config.yaml
activation: "relu"
init: "trunc"
warmup_steps: 0
decay_fraction: 0.696
seq_len: 768
train_tokens: 170100000
steps: 10383
Each number is 128 + 32 x the weight over its row's rms, rounded and kept within 0 to 255. Layers, rows and columns count from 0. Numbers have three digits each. The size before them is the row's rms in percent of the matrix's.

# up: layer 9 MLP up, 1024x256, rms 0.134, rows 751-803, columns 0-127
# down: layer 9 MLP down (transposed), 1024x256, rms 0.069, rows 751-802, columns 0-127
up751 110:134113127150144153126126097160125105094129117106127117144186202108188156135144075117152151166158116139087062106116098143085107127140165124157151157159139136075128140110178056140130130148095094103156091187146116097192159120104128078131108091125129147167159142161146111118175141119119149056203142035086090115118095092154118111144090180130130133122144187141154203104062134108090134155090
down751 108:085061103141165099163148137162153095164157160154153130125093130141083125138167120110130135155126113099090084138140121118205139158152147107110111110136167097168184111123156164118091124162158112135139110141156141116141115086144107110166105087076138128139143196107165178169174162145096131071057146080172180089181127132126118122172143161102173076127139149139151171101156111123101157114104
up752 087:160123148106065121115145157102148175109160151154101156168136131120149083165135178145123113124185133126013166147132117077136124146129126163148105176155172110111079158157117085163172148135099151150124187098110116111113182156126129176103073111143154134154106083123175129164131149164122069123166147193053117105083111094115107128157102111092100068158088164144211189128152123190116137146132
down752 096:123124191102131114123170138104135106094109108138136166155147109101146138125134074122110117088138126159140105110112180086111097072155125143155158168173060179087155175163166089073064135142149128107159156110163142129145140138109143103055156158155097094148120151135074143162161124185135119121086135131123149105109189112206079120107108174234171085144110070110083039129084133132091129091108
up753 106:116150059132156135141154138082198153071148103110096074115186101132076090139132083125165103120028149133110151185105056103134102148086126029075113063108071145115116151122157082146090097175181064120107146142135153160116146138137099075144111104115122123159150122126174063106173123068103096123104130195090125131129134138149124151125164115117031109118120126169177136111147116169119120123147
down753 099:095132130172120137082121120143162133154139118127063125110143102150137147152157188123120079085103105064097145172143178081163100139050076128097122142127100184023107134136141148088104091162148103125123164137079105162128171092113125113164105152112106074128170103121206110143134143148064100115043132118127132136123134127082146180149147156082090107126137156121137137106195138129152159103127
up754 087:094103108143183188180100154081145139095117148053109130132158147147129155128059098128107129144181167164123106154154107142135147160100122112126159140115108118129120158139116156122101134139152113130130140136129131136125148128139123083202110121121049136105084169130135164148140126192127145089101134138145172182144114155134130074208108168097140134087142111104011136103136060124100117113140
down754 086:137126199103080095162101118112118110148139132149103133112170111147114115138142152126164122084139218099127164148094184119184105093060170147168126137179121160118144074151170108073118151065114115122059118132125098129150103075133089112074115131118142108174179127147137090121140122095170147085117081137085084094183119086109089158079163144138120107148183139140198161131171161128143104166130
up755 099:152116091169143103116143128135152114138170172185159102108071117102112145089108147136164117137122108066129116136168166189110118124089097109141162101182093112180111133205143156073130051117164122088144098129143153163158159127110133141115083175135140147182060158151097152153142122176146128155096082100112144141124095162164118074126075076125168149082130182161110135046130142093092176143137
down755 100:186133107213213144144131134098134110115118147145191153146099182081119097149128123090160150110103080130145101084141129188100179085106140143038167160119114118115147150126189141190129106076178137114129158148078135123164087131154059148080117176149132160101155107147173111078150129191168114115088085109143140111116131138137094112153177134115126057089180187128116092104141169077166152117133
up756 104:158158102135125130115167111118129100124179107153183132167112128157114130131135093092145126081072111160170116083174115065144101114208102120078078104166091139114102168094090101097077069125096099147140099116154112150134168140131175112181095137111127099151137140182137193179133103108170149100164075130120098136071136105172100087124134243137147151143080127152088093139137120158148144142168
down756 105:123157102109083128159141131128104075160086103129099136054108090118139169158137108170124135117130070147148100200106175131097144123170059139089087099112159097074146182112137157103154118140125141153175144126125145080106154166081121098160169067153063186107118166120133137151136171129111111175100134116138081079122110112140145091187118109148081116131137114142069140161045137143082124126180
up757 108:117152104110130144201113171156119077117127107136144091098067168138149140146149053168145142170114115172107129071076128135200128079185095087132093071081122081060124215162113126128132146122144132145133103134130155128142170106173159131134161147163138147120125077112122100109120122108121115117167144114102094114069147134113104106142138134122134174092082088147170110137104151128144135179125
down757 105:130117140126181157107114154107124138114176168128114128123151174203159159139181103146088094137101157113155097085099192206169137129160102146129125128127119097116182098161147094180145089113158192167119100138148150111142162108071111162212123119061202122165077123139106143125051116161116121142183080160144129156109121177116161157086130148110146096133084133097083144141151151219133133116160
up758 094:123113128147076152187168162150099125127117145117140095113128034131155155116155104120158143092108045083117128122161177083158120170113130155136150140200125109118088183128130112156136203129126153158113112027132140152118184106142128054161129121193136094098212113135163127149092136157121178131144141108117139136147140180110186100156061135121104087115146121144114134148143119129113125156098
down758 094:106190108114091099190113113132107117138135153192145134150112134144095140083103094105128123095085142150126087136112169152128133089115132112148141100172141100168124116091115087148065087108145047124153160160156125107112059182120082181138183099081130104137148154160147129157159186147134142086170168098086163137133095134125087180123184122117138122157090114115152154145089115149140126114085
up759 100:124157140101095126215154146104101100137129152119126087106158174154113153139125203114130105092165158105111139121135131160130182183078083096125080170172102139142092116140111126105162052204146129148111144104157100130066126115122135134200139128155087116080083071136213189142154116056140150148104146151087136125147103150116131143165121115126125135152112143142133137078119107172098147112122
down759 092:148075123134102139163104136140119104160123087187161134106065098064094150169156101187161154118152150131104158194069170100023155128135127147181139089187168108097131120086158103185121129181089114140125157137153097087115146142125157091181130116130152143132114092123135076116201169149153139113125136131151107147181121099117197151113168105182113167125193127088132158196152139165062166137126
up760 101:094091092118116072180134127159190163147144157130179074125163111071132097128071115215127120170129114137075075148138088114144158154099157166164129137100091095139146131135071125157106148111069154130080127156127106189145117153150104135095100179148136132110147108165134145172147156067197179163152122107126166190084160142129127156181167148141146145178108157107195125148131150131140098137077
down760 096:147154049147125085250141134108114127146172158110155117126130166131084153156133119161110166157166105156140151110123165151138095146103149138149121100085058065055141142082089111110101134087080145101150149143084116127132149092121122134132136159180044115133054091148122173176143167130094143116167206096168117155058131119073092094174136157158150095124106077168180161146132122102151080137095
up761 115:074125119129150098184176105086118110124148117179108131166151134148111120172097139132146114121121107184045057100117091140167114132093161130112078093098082124124126094131118151126061148124115145167143149112149168172091147165163118123173165175128147153106162143135085136136220127095157147090108111130164136123142171078116116110144175092102166135102059047160106112136174079143105127097097
down761 113:131074117152144153143180127141110148149103132149142113167112141129133135149131141034118140152178142152070146132160118169130090070096155149114127121127140054157097102104096139048081163111161144148160078124185131133145162148115138167156150068142179166110126087052170148157186129163185112153112125174158144124136154091154139166144142113132112150118120090120123129147092104186071167120155
up762 105:145146108131170154116157084123105129174174135125121151150192132165099155107112136134100138103106199097120118077141134189184162167112109092117129101114130094136158134216123180123138155137131140183113124100118159135152105108144167126128151118124145132104159132096128182209069112149175118148126165160145118133107153121063087109129162132169129125122146154153089130128170079099067084146138
down762 106:114071116114152154131133105169103067164117110183139164117138133160105170129172154061121140105165128094144135164135140130177158131120071123135116140150120111142176126092148175163138116125162209136131155136129075130120137120097144098118086147098135140123110134148158132151150101178151076097125196096119122109177134189117105109212128104128166121178142140088147190114122148094104118079120
up763 100:158112160131146139151165167145157155087082122121102106085141131121101115130132115082164123106102151168062167139116120146112132147144160155155125130088056182115097136143098070089091109117132072101149133105153125095108146072097094191108151070149159108157121114155108139211091129077109155173066156119149135139050161107141093100164061092133097129176137123124169144087099116141150136151097
down763 099:161118114150162128196130161125134192098146094119144082110125115158092105109099193131107115148124166184093196137105082110120110127112134077143176099108121142052121094101108165159095121093165130099105135102092115065110133145116150068103121174072084129149114154129129142118141141156134094107105106110186110141157135098100092164162134124193107136068136156125131063094139170124165169185157
up764 088:099144136112122124139110144084073107098104120146073179140077105154067130142091134109130157098109118110076118152139093116141152158105100124129146111089158125183109158104092134107127121120122107115052156121052162113203122149119186125129171110073094104120153127086114150180168123168157153092153139180130089110134108171109108121149078126164105080137101137241128102159074143084078060106093
down764 092:073150155070114149042200117135171118134137105154137099209134109126080099095117116067206160146126132147139144120110142130097078142164125097130047111138092137161100169155106134156121070134072150188185095146131151112138120083135133168108146067162090147107165134183152079124136129131112115138184121136174136194128083117144084124139127198148126149152120170197115121103161184081108194149160
up765 107:181131092162123125076134158178125183101116107166109111153120156138141130179118092067119071121129129108093169127075131099208192107159112128146140134141150140155084110134170170193072135108118092130130126083163109070130139102108163111180137063089096086137095078087149067146118185095102109108137109083143094134132147110207111119151190089108160146135131068165150128125100135106076115130105
down765 103:129129121164078168166109148167143165137083076102091073130146162129112096149164086150135126137104093142139132157114105117100139086161156169081152090127077123098197105127138141106114122118113161162112113134115067075113114111122120105141069092059134149148125102135094111094122092124106138097070165109093134101123142109157097115169146097132132125119179116135150128093131114185160132115078
up766 097:132135115100082148170098121123093183139109201146121129089177104143130154173171160120137159107095140142120157099161116131136154108102111102054189109140140093093138096156110190061152109117160152136131165118166123169120154130141166119122183088124111123105202145133123161130090105153158126165096128168135130132139147120126147110123127159136141137069091146096136146126111123132070089127110
down766 106:140137115114089087148107087110093126182122124154134123086168157142133181131129170160103138105131149115147094128030148111159143095058157149190087129118188108112174153131209100115102107122157114073090097114057206136078062145137153130084124093151090177138076139103144163123154189144175092081144146110073098123170148129085107170132177135129137143074140058127135110107104111130140161131114
up767 101:042133091122131185122121107113082147129082146102101087057112179116138178151173101112075157178120147101139140071099129168127139160141102128143145149105147140122067101078157121118098122075125130147077101129165106098108118155159078153191122115156165080113112108162065065117161112107126161079125135132196116124141104136068157127183113148159131089105113151127193182135063093128090121171148
down767 107:134136112119122112138108081150090153098128153129125138094110110066163119100165086086146125094130158166134105112087117099125113102166208121132158174125114085119096213100104101130127120078059111130156127102106134118092161117105086115049096140141113121110156154095096134171185131094142130086057176162149119175067119096165140186104169158157100141099146109153080111107091148179097123151144
up768 107:102154082085071168126174087084079110157226087123170102154131088156129120158121096099142144146127169163131160098153082108094110134190118097125129135087152096075096065182122082116174091132086141101133158100147152164097173093102136224155092133203145150135140110083089133134154139149153187080122077127133130090138101153125147132113153130131096144114138168100156175155136069112151117087145
down768 112:148183120101038134147129123009149148128095124139152139118121136119176130152158130068187164103146123128104149091125130091168154136066166174147074101141114068134127115164158174104143145121156133130087190146155161132139145111042178126108163088117083117127152160154102121187127107142159116091144148150115128144160088145171116137151165145125135087104116130098151111151158137079091167139142
up769 091:094098139130130129135156118146082101083146147138148123101088065104162184101102118140122150149048107184083089125161115122125176110104121130196154107131111125125143079139081164113153137175154167179118131130123099119090161146125171152154139106176176100128120130133122168092135144104177086126112197106147077105088206158116148157146072183124130133114102081124096135169103113123133154118129
down769 090:102187092167091134047135130094085122106089123144120107157102159133129163136119139150123197131153150139149167138075138175157161109107058079179105150096112151150186153091150081130143041157151156148087085089119139163149117123145123142178088075119133127083141088147102101093156131088068135155110110124118140150128141111158141152129082186166176122126133186196203085117084126200115122128116
up770 093:118140172062124125078100161110183099091118142123157086110147113147158134116058115113080122176145087116109185126125056136099095048089137095089062076097084137108064155151100176143122138120163179181110138223140108129187093129124113119139167106151139148125089205122145089130190139120140115119116117117149121087112078165117153068134136104183142191106160148150095120122085084133135092057153
down770 082:129171133173162180174151117141094064099164053135154116111158064083138128118133129055103161137167130121092160105153120185125167093080079121127110113140121173103070154093116144139168129108155094122103123177129096161163150143151107119141148178100096129115113180141157155153085164150183151099091103141111145161106150114105098061112158135137117140122149129182131115048132136137096174120155
up771 098:113117146144140103107143153103112083151109181126100100138175105099105116143181110097167180155100134152141124137108140194107094148100118127088079144175075165178112175103117091108190127118131172143128151077097114142200122125116149083096168124117107121119122104114199162112093176067118146103156085027171175067103093099161132084076183161105058157121178076128143145132066096151137113095135
down771 096:078134108145145122053155151109127061139112186161192133111140151121188053170168150041113130188140098157122115232191075151143111151115075155166127145091120144137114180075145118078166130122089128201141139187144202095160168124155101166129119149098163093104128099137153123146095164139109124121090184156158086160184137146164145114127090117108118185158117115154157097145128101100097135133164
up772 100:130201142110146153095197173138119146188144115141148141126136148065159147125141139123151151098179120172143062111175041139110140062125128094117093152165146091140135110122192099107139072104180150146084135170159143148154071105116124132173078116153076163130082131115084123160126129121160100073128170149086145159110123175150150120117170168100095138188133089112147185076160147137189145126098
down772 101:146096095071143094084148122146106078187108086110127101100111103091168173111081145141197134196130115092131111115169147166074120089137145156056151151147095138075142144124168156140160100105166080152143125158117145105171165132200098144183138104132210117114151164139080119107172141107108128138117121130116179152177105141146201124091103096186124136174113107131160108108108117148100092074104
up773 110:062143152166128125107166206095121154133093181144119123133102124120145116074089158169155132110151122183171129145124108092132105156153114156078173131094116104165059124165097176094092098091159106124161101183150078124151129118067121153114114122111107141144181061143120095107113079108111137146144170118139146140115076144074090076130138145134145131156154123109119129144050173121160092125119
down773 106:093134161171123097092111160084126140128176178125154192110098140082110092168143081121149108063142129132151111164093110109115043107119179103151132111069135207142139123162087138135186075154176144099143140139157169131115117113074134057149132163087077114137152087155118158116075143090086121139113123102148083122120128157130122065147165124164156138117075114090141146203094150132118091109169
up774 099:125102051144169121150134121096123175136157100162128135138081081102160056138089145116115148137173077075118122100095150182164130151197063117116176122097098065170171139130151119094137148133093099133104166148043153162131121169098160105151068161112113086181089123202112194102120148141156156141141120117092119118082113136103168128145141080115131131093130075150112192107145077167094159095188
down774 102:073105146149115144150068132157055122109124106158084122155122127109228140168121102169132174132097125154138138168153139072134123141136076096122162134073145116092177124122097106136039125044128129158092135165120140113150160110125159134069154123130075127138124123150183115076155135100159090072138184153115143144106154139055122143044125109100078145098164083136102111112167084079060114135135
up775 097:135158074135127128093113108157158061063135163161067177104119135066077142114129135145126150162112156186156125128192109177129093096093127140098145094101097023161104127120096125118098147194134157122128155143108073138092104134125099130136103079136143178163132121136108133187100148148129137062085147160100065149061101092129076094123147151140149114139152117128088158148151107173133110136083
down775 093:130146102117107126085117140152146150108159111136176122131110075146097134115073079116113118149135139139067108199090151161150109067138165116107142106075087125135112128135185124154135124147148117114116159146130106082076178129045136151113179080118126115115146204108065162101103118142076155165118136107149170085128090154077135170177130101082188109108069143141102134137096156156077127090135
up776 095:143132149151200184109149157112106133105133152088136152087154080104114155126112099138115101087140073131113152132153059101172126096134164105125142123231114160170152162172115074114149113126158141151114200146119137145083056175153115077087130173108143144179116168105157130198103158076074153089125100115109176181164135139151142137098090134096106117132130067091122130167118169181105109134082
down776 097:048136145161111120036122109123091112122101141085154146155129049130160139106118157089131129166146138113108165201153144081105136154128088165156148121152127193118099143078123172097200159121109193130130103114148086186111074117129131125110132132087140145127129089178126118102115148087211107160096126093171189109051107121133081102167146129157162114179088104148167103149142189105123081163153
up777 104:135117076176144153163072091115084149105104182075183111111116125188099132163176102140105116095114081119086115090137098196097147150129036139190144183138116138098129164138145122121109182127130100149176180102112151108140123255150153071128108101150148150182107149124135123134159111106140128140180109143122124126122125081104137109090109120176097138139146123135123113128061088094107139127077
down777 105:173093130093158149228161144087114143129092131120144093158106124158149121163109079121169152087080032088110115080152138173176124092119063086146118126073081173169152168136125124188175117153088178137161112130140152135135074206135170084130107175112127196178133159070103062133144083130109111112184137189103144120130145164161158128120127165156150116057101131165149219157112209092131208107079
up778 107:148151160097152163064145084153116142094102079122119145173135086120095159105132136108129119122109121097155145121178096129122111149126076104156096094159153118156147163127130128011114192173159130047148081148136144154103097111140110142142148103154114122097095119092171104198097076111160126149158185112136163175145145055078199104172135164062127120110143014097105147151161127153123131169139
down778 111:182132136128159161115182139147116122122183093087158099127108130199077140126136157099099074143113142122098103136147121063115102135139139106099111079171169126095173151139098085065070207118170122108160119137104138134108126103127056105126104128092160127154186108123114138129165066176128120174143169204114206161119130163167152097103161121064135124118117085136145098117112104083155125159117
up779 099:100144152106145143094136119161114136172141125163106154115097161146072131160138201131137155145116199139083091173119113028170110155146196091112110138116132144109116114183109126083081159183119192141133153200093120130066144126131112194093099168161038108091089159141114186097103154104109095080099129112159140119142135097113119105103157112127157122090135099153110255155094162096105069164149
down779 097:111088150113122127120084186150177109127177155148189117127072095114157103157120174124126133139104147134130141096144144139085150086121137168110134093105113059180121128043087095112137107134095055162182153162119115141142150144133121124152152080105135143103092121123082128129179113090083160109065095130156116154097160138156119136096128111094091102133131096104138111115124136136099128149152
up780 091:151083148098096104094135124102212175136160147121106169125203116153164147162125129157128081195169163157066158146128194125113122135182082114115141105078128158163128115121121176139087153145160097143062118099132132098128116138114169173136140145095149088122156107141131113107122093131105104151105148093121117133106127128108175039115132151147057210143133078180123094101110137072104093068151
down780 101:139156093088160143169122074118092196110148175121119106124131124080152122102148133110169128149115101105147177125138163159131085087149102142191121144165150088113095135164218160148083105052084186156116129087112122093113122080081156130095158204125105096080149132153151051151171116102087130166175155156190150126122093053175124113112113143136182082091163095159153135121048156124155167128161
up781 099:131123116108139184097172095182159181110127148144116123137123136112141113061132096105168100142077163106138116058082141090149131133103120158164162100125117097163127161097169097084080183164094087088151165120131094112098141157088129114144146096106172166088165105204107129134118146113100150115121143157150128130180079105162159061125102142139188176129152120093119135141061144122122136101151
down781 091:094095125171141200046099075164120072136109174088094095132155157105120167124105134130141092033098092164175092121109144080180159156159100172098148109125120091129157159148150120061158159135137111111117197076127117060124117120101102137218170190125105161095132142139125128117127092146099187135100160151136213164149099133103214131110138102133118149086124094138120127159133096118132124069116
up782 112:099183134070074091154098103136160150101128148177150109211147107168094047125143158164180116103181091137146131089077121145108126175147137112165098124190130136184124175110176218100124096110084102135125135144061099047143107180110127248103138114182080088185106153120131126080111119098170132092131122140147139142115088097198086150101142117167179169146121110166132161132142166145123117136170
down782 113:139129171079112123126098133094113171139110231109096116150121124131111119114143101120132105114168098153093121161113119140111202200145111167157097127191125141150177121149137113104092082168106118063205146098095115127092133152110117180109101094149118072104197136095167154112088166119078104062098125117160170142187096112184062113128156113123165158102125144100157138119124117098107078176150
up783 097:073157175126112162090135098132138104143145118131141152124068145117152080067195105165083116191099139120134159173131174126111119133142093134119101108127123081155158123122141123083041185126114074110156139091127127172134126170116139167102131108158118114121172164106108097115107121129098125115132134151110175128113124107107200141116112142111123207165145111094212157080099141051061113133160
down783 097:119133133131141118145074110156173124165138139110126130144134092105104120114118121220138135129178208095126112167107176118149154164107113099112143134091095092130141136131177108206126127153110112124090169178117133090094097196193138093092096165099166156082086089146161093137167162169157153106129120084125103113141182111145206097130168106100143142163100131162090100191130135148189146164165
up784 103:117145164066126133095104117157048133085163144091128112156168108127106148104180173181091137121062108061113160118110139129136154108132078127118145178176063087141126174128139149143163158158106157160121128165085090103058187147093134091144137143167161124179125064197133123181156102129108093160087103168143167062164145118171185099117110120162103216087159114119040148075120090117122152112177
down784 102:119073160087101100062082125157108129128145145117090086188189109086113126105150114120135135138047139124171101110133148163095112104161169140120104063206096118121115065123134138114201112166144170138169196127064143095057144151120096103170109161155155162100132159152136170117123143143153146177159131145160176117083116156146150191085096146083222143128109150045120186132172144092104122098130
up785 106:084137120160127086115178080116075114100106125122120104126168135094145105112156104108143130129115036075104139121126105096130172075170111150099125122152134124164137129092097160110101072187166099171132163152115076083097180160153175129102133102130154126131154119150097163125125129085167104135127194134107115052153141119089105112089146115053143114106169098089175200087164087182173066161117
down785 103:108155141163149132139128149120122027124128112145125124107102158118098087090133055074154129111157133135137181153070091140141144042114147107095079093144129191175097153171169119118093141147113152125133144123104128109144116052140174141200127146147109108125114128142069159087159129097156147120140101158160157153128174126092117147088128088081092185120165098149149141090100134157163154172148
up786 105:104084179140137110196111110165194180143147128149162094119185140143095148173126096137071085158135093158143137116224169149093166137135102114105168090156127166152189106155130136081100126179164146131113136088135142141126074113094135141131190115126134131096147137136145059136169148148104171147172128155086131098110114146149153104123135141111115098156114126094140117108154093155126061164128
down786 102:121203137113073146118085165104162137181183153128168103139155143067143159119160115130051171119114102187074122177100167169109091142161166088139099144109138121096141120106127125078122105116137121106118197146119106085116086124133107110135150132125101042176125098190192104190159147123110153173149126098158119137126115155058115076140069134064162101184111182143153158120141144175094161121138
up787 103:128172119141131174156089054116155104180174080085098098148143167123146106077098110153069091097170102163143121152062130153130130137131138081106123085178136146124128155185097092117086153123087159156117125092119148128146109107119066167112119169162108132140143176152096155132164139159149107048086087099086172189090131093152148097078136128168108127141133095115086138143096145054086111106054
down787 105:139124193178131123124101147106130165100107164158136129129122195149169146137119117066091056075135082157141173085158155118113152141110131106095099153108134134080160109182119141151108141107155069141101110078130134122142142137024094083143165116166096098159154080145116119149121146120112084155141126120182099163152166124049183114133181119115108138153128090152106052123111145105141131080111
up788 098:079131202097122093118097089095134176141067111137102168176160130121158143140144165106155153157126146155149132087130094158201106158127064133123091126157096068163103100188098189153076191110077120119124112104118121142151126111068119117117132135131122165240138144113123115159095132107138092149146167150090145136148177099105147079087107156109134115123129111083130164086111109149024140173118
down788 098:114131137166110099129189091157139148123104117092118129160148136066123119174136097161096093181091127076124128083158147105103119164186130148148105190164068115204161102095072113145107154133110058056100147112142154121126125152129105127126121155207118093097125119121132118091136153132121081197134153137066090107117169123133095158143059093109095112154131114102159096171155092162085110183096
up789 107:049104147131100208135143161089137156110147125129124050188090102080115105100156110116073137106152141121159161131116153127114158052166105070112145153126113152168057098140088152100167126138142076073076115159117182067113146085111149100167076111189112100124150112166159070127114128135157173082100125145147124136168144120134135103140143131157080096198143140096157140125176143104130126136224
down789 106:068157150145143137101116160096107116198153153154162145150114111098144107123127142124145115145104122157088127119151083096085150117141117140153131104126092165140076149103106122161083052132105125141154039109050120109159031187119142064137106085114126107150147122128169102169148086060090107141130141124103179162105142122146165117135128143139168092158124110097191085172141110172130100124147
up790 106:156132123135194146110074190113170146079126086196150139151147124000072086086180132123151125161143156188117119144170086117135143125169089117113165119176137074122132104134091169119062105075143107153104130139131130169114127105111110201128141094123162131094079121080118116131106146155099122117180131086133101075105097132077151132152150147093131138116181157108172138191119100102119132183126
down790 105:102151138121145143068096132098076103130139094135140115106091129161104094165155025144103133164108128194148107092145087147108155156157060152101130165171121053177186101179128131099146147148181220094114155195106137149127148045074107118151134123112108074086101182139138146164104137121131111121111131119138114103125084134103154079110146136134164125116145143097159091206120116108203139111048
up791 100:092134131108063107120138144079138068178141111199145108127117090140137159138101102153143100101134100122097136056080153070156147199101115178114150104181122103130163107115114100144092154140077119142062176097097075114139093097129136160152102121071122131111100124191146145096125100152126113096108152142118143120105132198176123107130060041173136139180096097089145124175066150116112147102154
down791 102:199079139115089138125137132073175108141136168153072107148109128141121131113117135210154143136155133140158157125097158029134149146105135121153127107135147121196192140155182109182063131139146124154063088117098120124102136140037116159166094119070133202102164078189105179171139174107113176153116143156105091102134134182173143140112126122106122146185128155163137122200117120049130155122127
up792 097:118113133109070106095104144143133130117102108206180154183115079121154127129121095170176167189147132135211136150151131172093115126128183104054125112142105118170112131104072097074126120153082095135211175158085103095156074164099090124135176126144160173187144114121132116199128123146169157117140097023118153156152075147157127134103058205148078118110176093089150079099139096119154147123146
down792 108:179113148107136141158140107114138096176098115133111193146185143121131111102080117183162117131155164108080160135117141116123136183184103113097160115164130162177146121150137094110130125121112115125127124087078156156127141129198144132114115116116102094135123162144157137178097103220096182116235021142123130122109135118155145108127138158153098137107120103100101167127091130114098069115131
up793 105:127080111134150110150158101146093094111110072213147100140139109084140103121111157182135144171130105119190127127166239102158123157134127094109143120138128066171148135138130153148135137096155078105151105089103087123095099152127131112144135144087166163069105137110151155106161136162129211146113120152093210113148131128129118121139122103072130111091132129124136100167149094133159150126155
down793 109:094174108159170133164212081138094089095125079071151158127114136060125161122084151170136152087121089056097159118147148157167092084123135104110049120119128144122143102092120113152117145127094113098197109116148107180088146084099195081145147093186107148110113120103123113150192169163142171135126167149153120053118096164152138119141125110085115095085125174128122102192089062129098201120165
up794 102:116092141165164125160119197139121128160255137143146125067078117152170110104100076105143166151145122144148123084144108128172094135100139166151088161150071129083141128132104136088128105151078130131157121078132140134094159121113093138141125125083078101074124139109161100124108066157130085125140147111171070205107144162094116129160178134128166189116145157137126140067085088151149131150090
down794 105:147134122124130122097199106100111129142176133127123131085113153111100125124086200139068152163095139132234155125107131142078127099133220119135171146082085097163133089173129133076099165143143201155175120138121109129137135143168122116127133107158079124119148156117101059140141127113099164153095143150162085153152120114139162121148103162142113110151104130138120129132136111042089135096118
up795 099:170090166033135091104081095094132101149228124157152110142209097085134113190109103084112148093104184146120138068122138159137140160122144083179105183131141100096109139127109133112140095120105133107152130136086129141138162132079081190146105132130185150115122116109155103184134142116123098122139107163183174128128143188195136139090078101107148183100090153161059104072109124114163131142105
down795 100:121129163141103138148146130173151117095149173149142173083195125135126091137135180125113152174112137100141155066139127120085137109121142125095099120151141245090164158201142154166092148160143141093109157130163162130135128152114178129054147101123166145149076095148168150119168127077097105123121158155112118080161122145115192079097129185082101201136163176148200154159141171170113140133159
up796 104:058155094087157200134094147119119138110110085125188147140087159137080172143128081124126116085181138071038091162183134172117087135104102139116141115182057071166114139130192083141130197138134114128116114175099130133094079076160129109098083108119045142114172137145127085123122139088159114146133169075101118143098150101093119111133135165125155095124104072119129162085132102221158143142064
down796 111:108126142157114137140112143125114174188095081122193083207142144229055107195176130107117122167142075123145095161083154117162133110160076156131131105116142166156127156074114167106186108105108056150135113115130090164080113125154126154084093119156108171152132078144148200118113150120121123109133166174098177106106143115128127124094132088162179123129183116150134129169125161155102058172154
up797 110:171144120116115156148134137136179132106143140098106133074118115102069124159089073149124129147101128153130119107097110159124193072166159148130186153056090144110120158162107137130109127111122079115158128129142106166086096155176140072090149092160119168084142146147117084115129072158092049097125085145117160058101131112069119129072114056153095118148106105103156170084115127128090133111120
down797 109:156112095163132174214202174117162164073157129130162109142163102159070138140090135118109157072118187151096120138132102145142125068073140122121156123146104111111092076115177143110167135114148128155201122129160099134130141088153106123107123121154107167164192136127125111105098138105084103088106100156153102124120196109095157120144116079123118088147098067191172121142145198115155115126175
up798 101:150153149111096167093104096153137141125184148105114164160160152151120145094079163137107126148173077144172186059149127135106146145119116078147146143115162120186119162087153089116131140094174098123140134132087063129129142167172106174093159150228152106158130132080154111149130143093202130140201137151098110118126162153130113210126099108093009197118119140133185072129154075129141092162094
down798 102:108111153065151171070085109159137073090136091151153156114127116143144149118113138115116095122182077084166153104121125142134185165084107113124171106149190126159122096119155157131160155100083115102131157104126125124092104135149136165096164137107161091130227121172071155148155160121165118142153172187142128139167104177124133215082093138167129181049123090101144143121175089067159166133070
up799 095:051171129119104156129073158141104146125220144114158104130113114108137121151116110099050149173119062126129103132110183138142099177112130082108120085108155091076020102186114079150151147094128170120160179125160091123139170150096150090084128141116112111154142096117169148133114064194147113125131148184110157096075148074188173120181132170072169096130082160120102151177093148096145115065136
down799 090:160098154125094105159135112113147148078163127155134120119092124127141095129138143112163173139079089121101102111140098141071154170140153128169189132156178164105044090192132121077101094105133100135139144124136122148113179125095147137085157124075131105165155123119144082073158134051134170106107123124155177102109160110111073170099072076132119076162108120139143116105164149169089148105168
up800 098:108130178076197108079172160171200164154170151109082146148109114137151167099130169185176104162099114106141136126085152162182146145179074159159132133192075137146044113203086154124179136144149070129131098084121120123089114146115140082115133050128132163115099201119164160124103149148097080149135131150093087189161128098132064097051148132135137104117107093112133125114142098112030171092082
down800 103:126141160145096130042119126184162150127157107111112132076071114099150137103091101166126119149135108078150131137116150188145168092076167114116097163160135132125137124163138193170101100133178187102137161141155180136041066106113083181090109124159177121118144159129113163194133168172090147130178121114154112112168171065117134132114119088145108146174116081113108127095143137130133161143171
up801 107:142131208126128102133114065175117135207107139125128138128138174098043142091120119119097053124104117108121131113118126154153157136113073147168175111098157121109081164113068172100165179128125083146094147157179098164147138114122076094161163113160098146060114112132126130147140099139137133145182087051207153073078100103062179148121132152094107115127199113145130140113153088146141182127099
down801 109:115102145156118152164154124125130124135088148117117154158121109114147076117128186145101071093135140125196054097162071141195111134142119086138142101103092143076122084163124173114117153114185113172131088079167148141063106163186147083192115142084166101099183147091096126086071153156127104152124109148133155097075102147117159114162133119073132141100109163200185049147146121150170106141180
up802 104:130139153157103136139161134108147107134125098118070120171137148163147127066164117130166128142130123163179137107160081114115155082177096098156145130098137136144116114142146104121149160183142105080105123155092125111168184095085092217155134080057145136162085095112117148104115031158222132121127120149114086171111181144107083179140069135085080154120095080154128144113079141126125141127119
down802 104:146156087129119122138129164127099147110094161099103123093145186152135169174139178138115077134132092146121109090129120101162159137183162003150112159137164138197154117160126147122186154155129165118153155121210051073128111122182107177136157151063151129093115175133106169163099141113125174115140103120117112130128105138182173117092096115165146157107118116087148134140129104102167135130147
up803 101:160092117112181078095125133147152163090116075134166117175142176091177168073128104124131128137162109128149171163062123241108107165129136118085120116171152123102086054109130153149073114112151091125130126129108121184097115098110170103148147158133105097188083134147199167096096105096182137159125127118160119178169173113104154175130146161119120098141138130110133104115100116098168149095104